config = dict(
    n_layer=15,
    d_model=64,
    n_head=2,
    n_kv_head=2,
    head_dim=32,
    d_mlp=256,
    vocab_size=1213,
    activation='gelu',
    norm='rmsnorm',
    norm_place='pre',
    norm_eps=1e-06,
    positions='rope',
    rope_base=10000.0,
    rope_fraction=1.0,
    qk_norm=True,
    attn_scale=0.222,
    bias='none',
    tie_embeddings=False,
    parallel_block=False,
    extras=['local attention windows', 'value embeddings', 'hashed n-gram embeddings', 'learned residual scales', 'skips across layers', 'capped logits'],
    init='uniform',
    init_std_qkv=0.0736,
    init_std_o=0.0,
    init_std_up=0.0736,
    init_std_down=0.0,
    optimizer='adamw',
    lr=0.0046,
    beta1=0.9,
    beta2=0.99,
    weight_decay=0.04,
    lr_head=0.007,
    warmup_steps=239,
    schedule='wsd',
    decay_fraction=0.313,
    decay_shape='sqrt',
    final_lr_fraction=0.0,
    batch_tokens=16384,
    seq_len=256,
    doc_mask=True,
    train_tokens=119600000,
    steps=7300,
    dataset='wikipedia_en',
)
Each number is 200 + 20 x the weight over its row's rms, rounded and kept within 0 to 999. Layers, rows and columns count from 0. The size before them is the row's rms in percent of the matrix's.

# layer 7 attention query, 64x64, rms 0.26, rows 0-31, columns 0-63
112,206,165,188,217,227,215,219,206,204,215,216,188,197,173,222,159,205,205,182,203,199,186,187,186,216,217,224,212,171,207,183,255,170,231,204,186,225,179,185,210,224,190,238,205,244,196,201,202,206,201,228,176,170,193,173,176,210,177,207,195,212,209,179,203
123,212,161,187,208,220,236,224,169,198,235,225,214,186,160,213,189,192,191,225,197,169,179,182,193,204,232,209,202,193,218,194,243,201,208,242,191,203,154,207,179,206,203,234,199,238,208,217,208,211,188,225,180,203,209,205,201,192,185,209,173,213,201,188,206
097,177,196,190,195,209,219,241,177,215,212,216,211,189,200,196,171,214,182,213,171,174,200,212,201,192,210,194,185,160,192,212,177,211,181,207,195,218,221,157,204,184,216,175,204,211,185,258,228,213,184,228,177,225,224,199,182,212,177,196,184,204,187,182,155
155,207,190,173,177,193,177,200,206,233,244,192,171,194,215,175,215,220,229,189,208,203,184,186,222,215,191,173,214,214,166,182,210,203,177,221,215,181,183,234,156,190,202,187,193,184,230,188,183,188,201,217,196,187,203,198,242,242,217,210,218,177,178,218,198
105,215,200,252,197,164,233,206,218,181,195,194,208,210,161,231,201,201,167,234,201,197,192,222,204,191,200,233,215,191,230,186,223,245,200,232,204,244,178,190,199,198,209,214,221,200,212,182,197,187,196,209,189,214,200,193,181,170,181,195,178,203,222,218,224
133,183,200,219,237,207,231,202,180,184,171,218,213,192,194,229,161,191,173,198,182,198,223,209,176,185,221,214,176,176,212,204,203,188,214,201,182,239,214,182,245,233,177,213,202,216,167,221,203,209,193,184,195,191,194,185,174,154,195,208,186,204,211,165,200
092,209,181,184,208,190,174,197,216,181,178,204,219,208,176,229,154,221,176,194,229,234,182,215,204,185,220,205,217,200,246,210,211,221,228,177,209,188,162,213,205,208,154,231,197,211,184,204,219,199,211,170,205,190,180,177,186,190,180,185,178,205,208,210,229
075,231,159,257,232,158,195,217,169,220,236,203,198,197,187,221,193,183,201,214,216,186,175,202,215,222,184,220,206,199,177,167,205,205,181,214,212,212,188,212,186,202,194,209,198,182,249,196,211,207,193,206,185,198,195,176,232,197,201,219,194,229,203,174,179
071,194,195,174,199,239,211,214,179,204,197,191,179,220,194,238,197,217,222,200,234,220,201,170,150,199,214,192,164,176,186,192,198,175,211,194,207,225,198,218,178,232,188,220,213,221,182,207,179,218,246,186,238,179,193,208,219,183,215,190,211,181,201,191,179
092,193,215,227,179,170,219,200,204,215,237,186,198,211,219,208,200,189,205,218,213,186,193,202,183,194,233,181,249,189,229,190,187,203,194,195,215,209,209,192,154,212,148,196,184,188,207,175,203,181,201,180,169,247,216,227,213,193,207,176,189,184,233,221,206
082,206,181,192,221,251,196,213,149,209,212,249,182,195,174,244,192,185,201,197,214,199,225,171,182,220,191,189,206,204,177,170,217,195,220,209,226,218,197,200,181,177,229,189,183,202,196,209,197,203,198,181,202,208,192,187,224,193,220,217,193,226,188,161,171
097,188,188,158,161,197,211,215,173,226,238,205,180,165,209,208,207,172,238,181,166,185,212,184,188,247,210,185,192,196,196,232,194,182,202,194,199,169,234,215,184,193,208,198,189,184,200,226,183,209,203,205,170,196,216,200,227,230,202,219,210,192,186,175,185
068,204,189,199,233,222,175,168,195,189,183,206,182,185,195,221,207,200,195,176,189,241,248,184,205,194,203,199,166,199,201,188,210,217,171,191,191,213,195,198,229,190,178,202,179,224,249,179,185,212,208,184,193,173,189,160,163,187,177,200,210,229,173,218,213
098,207,206,222,163,147,212,212,247,231,197,188,224,204,207,202,218,196,207,197,184,176,177,226,208,233,178,221,227,209,211,232,197,225,213,188,193,161,213,198,208,211,219,204,197,205,166,209,214,232,200,205,204,163,204,227,209,216,168,205,205,200,185,220,212
099,181,219,206,189,237,197,197,235,222,188,186,199,167,202,178,243,181,201,226,185,194,194,218,192,209,189,230,224,187,186,194,157,200,187,199,195,174,214,184,202,187,166,210,179,156,202,211,218,220,202,210,185,166,230,243,208,216,186,201,222,217,220,217,206
077,169,199,211,175,205,199,191,168,218,245,192,227,220,207,182,209,196,229,172,191,201,189,183,228,220,209,178,181,195,195,200,210,214,155,172,216,183,212,201,209,203,171,178,212,211,222,201,232,187,207,198,183,215,245,195,191,249,187,203,183,169,187,204,172
091,184,181,196,192,229,207,194,222,255,200,206,167,165,194,187,215,242,209,185,212,207,203,180,211,243,188,207,187,208,181,193,203,226,194,156,189,161,205,200,174,195,228,189,190,192,195,182,180,234,205,218,177,196,183,195,219,223,189,240,209,180,199,202,199
139,217,202,194,190,207,190,195,201,240,229,182,162,204,233,177,210,229,244,161,203,215,184,175,198,224,191,177,214,207,160,177,198,175,190,190,183,183,200,215,183,189,207,189,186,203,221,200,187,200,194,206,188,194,183,203,244,215,235,232,231,176,181,202,189
112,192,198,185,178,192,186,208,206,240,235,193,179,203,192,170,209,232,228,201,192,223,171,208,240,235,188,184,208,215,189,188,208,231,163,213,213,191,183,213,174,159,221,190,181,197,231,194,203,205,202,229,208,203,198,193,244,240,208,204,199,181,185,207,214
106,202,198,190,177,194,163,175,207,195,212,195,195,207,235,191,206,206,231,182,201,221,206,184,217,197,193,174,203,212,186,228,184,155,205,173,186,157,230,238,206,185,202,185,177,189,198,192,176,194,197,181,201,172,188,201,219,222,244,181,238,173,167,207,191
099,190,217,189,170,171,178,195,207,213,253,190,178,195,198,198,234,201,210,189,205,202,178,207,208,213,195,173,233,210,169,186,199,212,189,225,221,181,164,213,154,206,194,187,197,152,219,184,215,168,212,204,193,199,217,209,217,237,196,198,181,191,178,232,205
154,206,185,191,178,186,204,184,204,238,210,188,194,220,197,177,225,220,229,198,215,197,180,178,235,210,168,174,212,221,163,182,219,216,163,214,205,184,195,235,182,174,233,187,212,200,226,187,179,199,214,213,205,194,186,191,233,237,209,217,218,184,162,210,215
094,188,191,219,209,186,210,184,213,213,200,197,195,189,202,190,183,218,203,210,177,234,180,212,201,208,214,192,231,212,226,192,181,195,180,183,201,159,211,195,166,190,177,175,167,209,160,194,240,173,175,200,148,252,215,190,203,202,205,164,221,200,214,203,205
092,182,190,194,220,164,188,219,184,197,231,191,200,210,178,205,150,214,170,172,202,204,177,206,206,156,201,189,210,205,193,195,221,159,211,205,200,220,186,216,204,223,209,199,210,190,184,216,245,157,202,199,211,196,179,163,175,222,200,185,185,181,175,179,179
088,221,176,212,231,216,229,212,204,217,179,191,210,189,179,200,170,187,201,196,196,216,220,170,176,168,199,230,166,209,202,181,216,174,201,223,197,206,185,225,224,203,210,204,189,228,230,167,185,232,210,202,208,177,165,187,215,173,195,236,222,206,210,194,242
067,190,228,175,193,203,220,191,219,167,169,235,195,186,213,244,192,225,201,174,209,249,223,201,180,202,226,181,203,197,235,199,192,191,213,226,199,205,169,199,184,213,171,216,172,209,172,172,188,175,215,184,200,215,179,189,174,179,201,184,181,223,204,206,212
087,177,208,193,187,223,191,194,182,226,247,196,210,218,220,184,225,198,204,191,202,150,201,183,207,199,190,167,232,181,181,200,200,217,205,148,207,195,212,186,215,201,202,182,215,211,181,228,206,199,210,176,221,183,229,209,200,248,203,187,207,181,167,220,168
075,234,224,188,216,219,173,196,221,205,130,208,204,199,196,206,199,214,158,219,222,209,203,198,213,191,205,211,163,221,184,182,208,219,212,205,187,229,205,210,239,204,210,188,225,208,233,184,191,221,192,208,229,202,185,212,197,166,205,189,207,198,243,218,214
073,186,215,220,242,217,203,173,176,224,218,221,190,225,186,213,199,194,225,179,198,217,221,198,172,183,213,190,192,211,193,157,194,159,180,194,208,226,207,194,196,209,193,180,193,185,204,180,255,168,235,193,185,219,204,190,192,215,194,189,188,214,189,160,167
083,231,175,226,228,214,207,188,205,262,190,221,189,198,221,192,221,201,212,209,175,175,203,225,210,219,165,229,192,210,186,209,205,220,211,185,188,190,218,187,216,203,210,198,208,223,214,208,211,241,185,197,211,152,196,188,225,199,190,239,239,204,199,186,205
077,243,195,227,195,225,156,222,179,170,219,207,181,197,190,221,214,167,226,178,198,202,220,179,200,188,208,192,221,196,206,161,212,223,221,213,201,233,188,168,187,182,194,175,174,208,210,211,199,182,201,204,216,232,173,194,223,186,177,197,185,202,234,175,222
067,209,218,183,185,154,229,206,204,200,230,201,187,205,242,182,207,240,224,170,166,178,203,235,198,228,208,197,184,213,196,213,199,168,212,233,191,164,205,207,207,226,226,206,208,212,177,186,207,168,182,214,201,220,226,195,209,206,212,201,219,177,217,190,175
# layer 7 attention key, 64x64, rms 0.26, rows 0-31, columns 0-63
100,223,180,202,204,173,208,237,204,223,210,199,223,209,202,176,204,213,238,199,171,218,181,218,199,175,216,222,190,192,201,218,170,192,202,184,161,221,223,211,211,176,212,178,208,215,223,211,238,248,197,223,202,235,207,197,234,208,190,210,170,207,211,172,180
124,221,176,209,200,215,229,229,173,223,196,214,198,217,203,209,185,209,214,180,195,219,198,206,205,202,193,206,177,186,194,204,184,191,166,166,173,213,237,183,220,152,204,210,183,229,187,218,237,247,169,219,176,221,182,212,205,193,197,227,204,210,197,169,173
104,228,199,204,196,182,208,204,144,220,200,221,215,208,206,198,214,194,231,180,224,168,178,196,188,223,203,205,182,176,194,212,170,208,185,195,190,206,229,221,189,178,202,200,203,205,196,229,178,233,180,211,204,219,185,229,219,232,167,230,217,200,190,159,163
158,170,234,198,201,205,161,168,235,161,175,183,186,199,208,202,212,194,175,195,213,218,210,208,205,189,194,196,214,238,212,192,213,204,203,207,242,209,186,203,184,232,187,184,208,168,195,175,192,156,227,181,213,188,198,198,191,193,222,168,195,184,204,230,239
068,225,171,178,218,200,199,225,184,229,174,206,200,194,175,165,176,204,223,170,220,235,204,173,225,217,169,228,195,192,202,227,242,189,212,168,210,205,195,196,212,195,221,218,190,241,201,177,203,195,192,209,230,204,172,208,205,184,179,182,194,228,221,187,214
080,248,173,205,201,196,215,226,148,218,222,225,205,195,188,176,198,208,222,199,202,195,169,172,199,190,165,200,185,167,169,208,211,212,193,232,195,216,196,217,187,183,211,193,228,225,219,193,178,227,177,241,216,180,179,207,208,225,214,202,220,198,194,216,188
099,202,179,221,206,203,224,219,208,232,212,176,193,194,217,186,206,241,232,199,137,188,196,179,196,202,184,201,194,230,181,204,214,172,175,187,180,199,178,199,184,173,203,207,200,218,224,203,209,236,192,242,185,233,215,169,198,205,200,219,182,190,206,196,165
143,171,214,212,214,217,194,181,209,149,186,214,200,195,177,207,188,179,184,226,194,214,228,190,204,182,213,213,191,214,243,227,206,202,227,207,199,188,199,169,248,220,199,206,193,211,179,165,195,198,191,179,219,177,208,201,180,154,182,187,188,213,233,203,237
097,210,191,220,164,195,205,195,193,220,222,188,186,210,206,171,209,189,206,216,178,185,203,204,230,194,198,198,195,197,184,172,211,200,186,218,180,218,193,189,215,177,188,187,246,204,212,174,213,220,169,242,187,208,233,219,223,243,216,219,223,187,188,255,170
094,193,208,176,172,211,190,217,219,201,210,173,205,179,215,176,204,203,253,175,196,154,204,205,196,249,182,207,220,177,188,256,196,186,172,188,220,204,213,204,183,230,215,191,205,206,197,190,190,218,193,216,186,200,226,214,206,235,201,207,195,172,228,213,196
094,180,212,212,199,211,192,183,200,183,158,203,199,240,194,179,204,159,184,221,182,241,213,158,223,168,192,196,178,194,249,203,190,200,176,197,177,211,185,188,240,190,180,189,200,215,180,180,219,230,177,215,198,185,208,199,195,183,216,184,219,186,192,222,211
081,175,194,210,188,187,204,169,209,214,224,223,206,228,215,165,238,189,209,223,215,201,208,198,211,193,190,209,154,180,193,158,179,203,213,217,206,224,204,208,221,222,178,195,226,195,192,198,206,233,169,207,220,183,192,206,218,252,208,210,219,187,175,239,189
089,179,198,195,211,199,206,208,195,197,162,204,185,167,205,239,188,190,172,193,194,226,198,219,188,166,205,202,179,234,181,166,221,171,190,177,186,185,195,179,187,186,181,213,189,189,179,216,199,201,214,202,206,216,202,183,144,190,218,160,164,212,224,163,207
080,190,175,217,202,166,209,200,211,206,243,210,212,229,215,204,194,228,233,224,206,201,215,192,217,178,206,198,181,196,233,200,186,222,250,223,218,211,175,215,177,198,239,242,213,189,200,205,191,184,176,171,202,179,199,200,200,234,180,224,200,188,175,222,187
089,184,232,219,172,196,198,203,166,216,200,205,216,205,206,217,228,225,202,205,237,182,192,237,185,237,216,191,213,222,203,196,197,214,219,207,232,219,200,182,194,215,237,239,217,229,240,198,188,216,184,169,217,213,159,198,206,220,218,202,228,182,201,190,201
078,176,240,211,225,217,229,176,218,167,191,187,205,203,200,208,189,182,174,193,197,167,221,240,191,205,206,227,217,210,183,188,176,184,201,220,219,195,227,169,188,217,215,205,158,186,186,200,157,207,214,199,209,192,226,212,196,191,203,237,178,189,227,173,220
081,218,211,224,211,189,190,191,198,149,192,183,185,201,217,178,225,203,203,191,183,239,222,208,182,146,192,204,206,216,200,186,215,232,208,199,202,212,190,192,188,202,169,191,221,200,153,185,185,161,203,175,223,172,226,198,179,170,185,171,181,216,207,206,209
108,171,212,225,214,209,189,167,215,167,182,192,185,207,195,181,207,185,169,212,226,226,218,178,202,184,175,178,209,221,233,207,205,217,201,203,242,205,189,185,217,200,197,189,205,193,178,181,193,155,220,186,204,163,223,178,192,176,212,192,194,226,229,233,233
112,203,207,218,225,170,180,164,193,170,190,190,190,203,235,171,203,195,168,203,218,198,224,220,208,174,169,192,204,214,186,176,183,203,174,198,234,217,221,194,226,206,183,191,170,163,212,196,214,173,229,163,217,183,219,199,214,182,235,180,183,188,197,218,215
063,165,217,197,193,188,175,185,262,182,196,183,201,188,209,224,225,200,170,226,183,187,203,229,201,201,209,201,240,238,204,168,216,182,216,219,203,180,175,217,166,216,186,185,182,163,182,210,195,182,229,192,200,195,214,176,197,204,219,178,209,197,185,210,217
112,163,212,188,202,194,171,199,257,171,163,174,200,189,208,232,206,195,168,199,208,213,226,217,208,192,208,210,222,233,219,197,208,211,208,185,224,194,189,197,191,228,186,209,194,167,190,180,197,154,238,180,196,210,195,186,170,189,214,179,186,207,211,219,221
179,189,218,205,203,202,175,159,239,187,185,195,180,216,190,194,216,204,192,203,215,227,189,199,206,184,165,186,225,225,188,179,228,213,204,226,231,208,184,212,180,215,185,185,214,159,191,179,199,159,214,206,226,183,188,198,210,228,231,173,217,195,189,235,236
097,236,203,183,196,193,199,194,209,192,230,210,192,203,204,190,199,243,241,193,199,165,206,201,196,219,184,188,217,195,169,244,155,208,161,222,216,192,203,181,193,196,239,199,147,196,224,199,194,241,191,188,204,185,197,189,210,220,217,204,206,188,206,177,202
099,226,184,221,239,178,210,190,231,164,192,153,214,176,208,195,215,218,185,233,159,192,234,208,193,200,198,237,180,188,206,211,185,229,211,208,182,197,197,202,209,211,193,202,181,192,192,181,185,227,216,218,205,189,212,203,225,153,202,216,184,214,238,207,211
084,203,202,231,192,187,202,178,199,199,199,216,177,195,191,204,202,225,214,198,206,241,190,168,218,185,178,194,163,218,192,176,224,186,239,192,187,217,203,183,211,141,175,188,225,232,170,182,221,246,189,208,180,225,182,194,189,204,184,191,216,220,217,185,199
103,211,193,169,186,185,196,226,202,253,223,179,209,198,228,209,193,216,241,186,174,194,203,185,212,218,170,188,204,196,159,183,202,211,163,187,189,186,188,206,165,184,207,180,206,196,220,214,210,221,184,233,184,216,199,186,208,238,220,198,223,189,186,201,156
091,179,216,215,205,206,197,203,192,170,153,157,209,195,202,183,205,160,163,214,190,194,199,234,189,179,222,214,194,203,220,209,180,202,189,220,218,226,204,203,163,221,204,210,182,162,190,206,178,189,220,205,189,171,242,225,200,180,203,194,179,162,210,216,198
080,211,213,211,209,196,207,218,164,196,225,235,184,205,181,184,193,212,211,164,208,190,181,201,186,207,215,188,243,205,229,201,241,162,200,207,189,177,181,215,172,198,200,205,195,224,241,213,183,165,223,187,214,238,198,201,185,205,193,185,194,214,159,171,216
075,205,212,213,189,198,216,206,234,199,208,182,197,196,201,217,213,201,214,213,178,190,219,228,193,199,176,208,206,166,152,181,184,237,175,206,179,184,224,167,205,222,223,194,202,212,212,188,185,243,213,235,207,191,220,199,207,204,247,212,214,200,217,215,254
083,197,210,192,190,227,181,187,184,179,190,228,181,216,190,190,179,173,188,211,209,222,178,196,200,132,221,175,162,189,248,194,212,201,222,208,218,212,204,189,220,180,200,208,228,191,203,192,204,198,182,183,223,166,186,183,160,198,174,185,183,181,206,195,225
079,170,191,215,212,177,188,208,202,184,169,185,189,169,193,213,198,201,164,205,182,212,238,168,198,186,199,220,182,206,205,190,201,213,205,191,209,197,181,162,230,227,174,202,186,227,194,215,201,203,239,177,154,216,213,193,189,155,238,197,192,223,210,177,215
078,227,199,169,178,183,196,206,207,211,269,199,230,202,196,194,196,207,232,204,209,180,210,197,204,201,204,191,206,156,197,178,178,245,205,228,231,200,218,223,190,215,210,174,203,175,225,212,162,170,208,194,205,184,199,205,221,218,184,205,226,189,179,217,197
# layer 7 attention value, 64x64, rms 0.244, rows 0-22, columns 0-63
081,211,177,183,230,201,203,215,218,242,180,203,188,170,189,200,167,224,221,169,177,186,223,202,214,165,195,197,193,190,215,191,199,213,201,174,210,202,195,174,199,191,199,220,202,207,198,235,241,185,177,227,161,188,206,192,175,181,216,247,222,235,198,198,194
093,227,201,225,205,179,180,206,195,190,220,189,199,218,185,221,202,184,153,187,222,215,211,205,185,195,203,208,210,196,224,201,212,187,156,215,201,191,172,198,215,218,186,224,219,186,192,197,179,200,221,130,228,163,187,213,215,147,188,201,179,198,195,199,206
085,174,175,216,205,219,208,192,207,220,217,246,198,189,204,208,219,182,163,252,225,208,232,158,193,208,209,194,184,210,185,215,222,200,239,174,186,199,185,202,211,196,192,186,211,204,202,193,203,214,215,194,242,168,210,224,212,190,188,209,234,189,240,187,187
081,188,217,202,232,203,192,216,212,170,204,204,204,180,168,178,184,213,146,212,229,217,185,214,193,167,194,220,200,193,188,212,223,206,215,224,206,229,177,198,206,228,222,194,187,194,219,206,253,200,195,182,192,194,167,211,203,167,202,243,230,192,200,218,222
092,136,204,174,191,207,177,209,212,191,180,219,208,227,202,188,214,199,208,253,208,169,237,225,219,184,193,198,196,211,211,200,165,208,190,186,218,207,226,184,211,218,200,191,219,222,219,199,236,217,201,164,194,193,198,185,166,220,187,192,189,178,228,194,197
068,162,184,202,216,176,201,176,200,181,205,217,211,186,198,240,187,219,241,171,179,201,230,232,178,140,198,195,201,211,222,189,182,203,202,253,209,222,194,199,200,214,202,213,210,233,171,210,186,193,205,201,214,209,206,174,172,204,196,198,214,233,206,190,194
077,184,208,221,168,226,193,193,191,229,250,182,205,219,193,176,209,165,218,189,196,226,225,186,201,178,198,185,189,197,182,207,215,180,171,179,205,206,210,187,219,219,213,222,160,184,173,201,197,204,249,167,235,210,205,208,168,204,208,177,206,185,227,198,199
075,174,232,210,189,185,203,185,177,241,215,203,220,180,198,188,184,208,217,178,191,203,223,176,207,217,198,172,195,191,177,187,196,187,167,209,190,174,208,223,214,153,198,144,225,188,206,198,182,192,187,191,161,201,224,188,232,212,227,194,183,178,174,202,179
074,219,225,194,184,156,190,214,186,224,200,165,187,221,185,209,179,182,237,172,191,204,176,191,205,183,219,197,197,203,211,199,202,208,204,212,189,192,174,193,223,212,179,175,174,223,229,213,181,196,169,210,165,214,201,212,222,209,203,221,181,152,193,181,249
057,223,204,226,178,174,196,181,172,145,196,200,217,209,238,202,217,203,217,197,196,207,213,208,183,162,210,177,219,208,182,203,181,206,171,237,207,209,189,235,198,212,186,162,235,218,168,209,163,204,200,183,218,198,233,208,208,210,200,171,194,206,191,209,182
072,205,210,196,197,184,202,182,186,186,166,186,203,209,211,205,202,196,233,163,197,186,177,190,208,241,207,225,232,218,180,173,202,192,177,201,194,176,184,217,209,176,208,194,254,187,161,160,189,205,208,177,179,250,193,187,228,191,201,183,176,188,197,208,208
095,205,176,169,187,212,176,195,209,201,215,226,207,214,215,231,192,159,221,208,190,164,245,229,184,154,194,186,221,190,199,184,209,194,148,167,213,194,206,206,224,198,205,204,216,210,182,211,224,203,210,203,202,184,180,208,180,218,208,161,190,222,212,191,172
085,213,173,176,185,203,212,194,203,215,205,195,178,193,220,186,198,207,202,202,196,190,214,205,158,205,208,203,202,200,190,191,170,180,183,208,194,204,180,249,187,150,170,149,187,219,225,209,227,199,197,232,169,196,219,173,238,238,199,198,176,213,186,188,188
086,204,202,201,199,207,163,207,205,143,183,227,210,192,189,208,202,157,149,200,227,198,196,250,209,178,182,187,198,206,197,221,202,231,225,193,211,214,191,182,205,211,209,203,213,205,195,183,212,211,204,176,261,176,201,198,179,180,195,181,197,210,220,213,207
070,184,224,206,218,254,206,210,209,231,199,186,188,208,175,229,223,177,226,198,190,218,198,208,211,196,183,195,183,188,235,201,223,199,205,173,204,188,189,170,246,209,214,208,165,194,230,200,226,215,231,193,208,216,198,196,150,191,196,190,223,167,214,192,217
072,191,205,167,203,191,201,182,210,167,178,195,211,224,191,194,223,209,220,177,181,217,198,192,185,191,197,186,196,207,143,163,171,241,229,213,221,195,212,179,233,181,199,185,216,191,181,186,217,226,186,193,170,226,211,161,176,214,207,174,203,190,212,222,212
053,182,230,203,209,220,197,217,227,201,208,161,190,219,187,188,218,159,195,191,217,202,189,221,224,195,199,229,176,211,203,200,186,200,209,197,197,209,196,162,233,170,206,223,153,171,226,206,234,206,247,234,221,223,174,188,189,188,193,200,203,188,185,192,211
082,142,175,181,202,178,196,188,221,204,169,206,183,172,213,220,188,210,193,190,172,236,200,217,174,173,213,185,178,209,243,186,193,214,253,179,224,179,183,190,185,212,205,215,207,226,192,201,214,184,193,202,204,210,223,169,176,199,200,177,211,213,201,188,221
067,199,188,199,207,250,186,215,221,199,177,224,179,196,183,202,198,185,168,236,219,170,179,203,209,205,188,237,181,188,227,204,200,207,249,173,213,233,231,191,202,198,216,222,189,178,234,196,221,215,219,207,221,192,166,202,189,201,171,199,196,231,214,206,214
070,218,198,199,183,208,213,180,197,209,199,198,221,221,192,214,186,221,233,184,198,214,173,196,211,217,225,218,201,212,191,212,184,228,220,246,200,182,159,203,180,209,218,168,215,221,197,179,203,203,199,197,221,206,224,183,244,208,185,206,199,122,195,200,213
075,196,166,221,203,155,200,225,189,208,173,202,185,242,197,177,209,206,208,209,233,171,206,202,194,207,189,199,190,200,190,169,188,210,219,152,220,199,195,206,196,176,166,206,203,197,179,186,190,228,194,201,199,194,165,210,193,223,209,167,175,236,247,188,191
072,189,181,178,182,166,181,185,201,193,177,194,207,162,216,206,204,177,173,227,189,172,198,216,198,195,193,200,178,203,180,170,145,202,204,187,211,181,214,220,202,189,198,143,228,199,171,191,224,190,204,173,176,200,190,188,202,187,207,177,179,185,200,179,158
080,208,249,208,180,227,221,231,181,196,211,170,189,192,197,182,229,206,218,203,192,196,192,166,211,246,210,207,190,204,192,192,189,206,221,229,193,224,173,196,210,238,167,212,167,167,193,197,185,192,207,206,213,234,215,209,221,158,207,198,192,175,185,209,221
# layer 7 attention output (transposed), 64x64, rms 0.249, rows 0-21, columns 0-63
109,160,182,196,232,214,173,205,151,189,219,215,197,204,171,207,147,190,186,173,175,212,174,200,179,185,261,180,206,184,173,187,218,204,195,230,212,173,177,202,193,222,215,187,187,213,200,190,205,203,201,212,188,205,221,190,204,203,201,187,170,188,212,206,188
100,181,215,199,184,215,237,166,230,166,206,210,207,182,233,205,207,207,203,169,196,212,241,204,187,215,177,176,207,209,206,241,174,163,231,164,207,179,222,217,187,200,217,197,186,196,177,155,219,187,196,212,198,190,193,214,183,199,215,180,191,183,199,229,188
088,224,220,172,204,198,185,216,202,194,192,184,211,222,200,172,219,193,246,190,149,223,199,228,213,165,199,226,229,202,232,158,209,171,190,217,202,212,221,211,184,223,192,209,205,206,204,207,220,203,190,202,209,209,190,189,195,211,249,210,224,175,177,198,233
093,197,203,180,192,238,194,202,172,200,212,213,178,203,168,226,191,205,195,188,175,216,187,200,167,229,235,190,186,151,180,155,230,158,188,187,196,193,196,231,189,177,191,211,180,189,199,195,175,195,168,197,207,175,201,186,196,191,220,183,174,217,219,190,175
092,217,187,196,212,172,205,169,209,200,171,196,173,184,195,212,185,194,199,157,209,186,208,212,167,191,202,207,149,205,230,160,219,185,201,192,194,200,156,176,179,212,215,219,180,189,194,206,197,191,199,181,227,203,163,201,212,165,169,185,233,198,207,199,227
086,232,168,205,226,203,183,223,232,230,186,193,182,225,232,187,186,209,193,199,217,208,206,198,217,200,208,210,201,195,240,217,201,186,168,196,199,168,214,203,229,216,197,172,153,206,204,197,236,216,217,195,202,194,209,213,202,195,194,208,253,169,170,231,197
090,193,192,180,207,183,229,231,213,193,156,194,219,163,200,205,187,215,211,227,219,182,206,220,211,158,178,200,173,191,216,204,185,190,200,193,180,163,202,159,198,214,191,183,212,220,198,180,236,160,187,222,222,174,201,224,201,191,212,198,238,198,186,220,221
085,210,204,221,218,140,221,232,221,217,216,189,214,214,213,203,205,202,231,218,223,193,168,227,211,168,155,194,199,187,184,205,187,209,200,177,192,224,182,169,210,199,199,178,207,218,193,216,200,240,234,216,223,202,187,214,220,217,196,207,225,209,170,190,217
085,223,175,225,213,254,182,208,219,205,209,230,186,190,237,192,217,197,186,210,215,190,207,174,216,183,184,203,182,161,209,199,200,195,206,217,184,233,219,199,157,190,188,202,210,218,204,182,207,227,151,197,215,203,189,168,194,200,214,184,238,193,236,207,206
092,212,189,189,207,184,206,223,251,253,189,194,192,210,216,197,199,203,220,214,228,188,197,218,230,205,177,220,188,208,224,214,178,192,203,177,178,182,213,205,228,200,205,205,203,208,205,223,238,242,221,200,213,187,189,199,216,182,164,211,231,160,194,231,221
089,235,218,197,197,181,202,192,240,196,221,216,228,210,236,194,210,241,188,205,205,182,200,199,250,209,178,190,204,225,184,221,183,217,201,159,173,177,213,217,188,216,210,219,209,208,222,226,223,219,180,216,218,190,198,220,226,221,192,201,235,168,190,209,206
105,196,179,200,220,189,215,217,261,226,197,192,188,202,197,190,195,213,193,191,206,206,178,194,168,213,214,199,175,217,228,254,193,166,221,212,212,182,195,189,180,224,192,198,205,172,224,173,212,210,184,175,211,177,226,215,202,173,189,189,243,178,200,219,227
095,170,185,224,181,212,207,191,213,209,234,191,217,209,178,193,227,190,207,195,221,184,171,202,205,206,211,162,206,187,231,209,182,191,173,187,232,217,186,161,235,214,231,208,224,161,205,220,177,207,198,202,201,206,217,174,198,194,168,195,238,169,232,209,209
092,197,222,187,199,174,198,220,209,204,173,220,144,191,190,203,212,215,222,203,215,236,232,203,202,165,154,193,183,214,237,221,204,187,213,200,222,182,208,219,188,189,190,205,195,194,190,209,219,182,221,190,180,201,182,195,180,151,197,173,224,156,201,194,197
085,195,178,195,174,227,211,177,163,192,206,216,175,181,178,233,223,182,191,213,197,210,203,205,167,224,227,184,184,199,211,187,175,199,159,213,194,229,187,200,181,201,183,209,211,210,185,204,189,174,204,183,179,193,207,233,159,184,198,176,149,221,236,191,192
089,180,218,196,200,215,189,213,209,179,216,211,184,220,204,224,202,190,205,203,205,169,215,208,227,233,189,207,191,252,190,200,155,198,189,214,206,203,232,158,195,186,230,204,185,231,167,208,178,192,194,209,231,195,162,234,206,176,175,211,195,209,175,172,189
085,178,215,204,206,216,198,191,140,162,207,204,202,201,199,226,200,199,184,206,213,209,182,184,151,196,219,186,204,179,172,175,201,185,170,212,225,195,207,199,159,189,198,221,222,181,203,215,175,178,178,185,193,216,200,224,159,193,218,208,174,214,215,165,184
088,183,219,195,176,213,197,215,230,218,211,210,185,213,193,206,190,169,200,160,220,184,185,210,210,172,223,190,179,215,220,221,206,219,173,211,195,203,221,204,229,186,164,169,177,205,207,209,224,178,188,165,187,246,196,219,186,182,178,189,247,202,215,231,206
101,166,205,184,189,210,189,184,186,174,211,176,207,175,165,220,221,181,194,201,197,202,225,186,164,216,233,175,210,193,206,181,193,208,197,224,202,211,157,235,159,183,199,209,187,189,184,204,159,171,202,191,185,195,194,200,154,190,226,204,205,227,201,166,191
088,223,221,229,203,188,203,206,207,186,205,203,177,219,212,159,234,184,168,192,207,168,193,183,226,194,160,199,206,215,193,192,190,177,189,185,205,191,259,220,205,229,203,213,201,205,203,226,201,209,209,212,172,178,197,208,197,186,185,219,266,180,199,206,207
076,240,218,180,211,183,175,204,198,198,177,213,210,182,203,205,191,210,183,164,174,160,225,216,200,204,178,205,208,198,202,259,193,230,205,183,247,200,221,205,185,203,196,209,229,216,176,203,203,184,227,197,237,232,198,194,210,207,200,206,195,168,224,169,196
097,208,214,228,226,167,242,183,219,168,209,214,178,228,229,192,204,198,188,195,216,200,252,208,216,204,188,214,215,231,177,219,184,158,205,220,175,223,231,213,186,226,223,226,193,182,214,196,187,192,182,180,177,191,188,206,219,191,223,212,205,184,211,184,190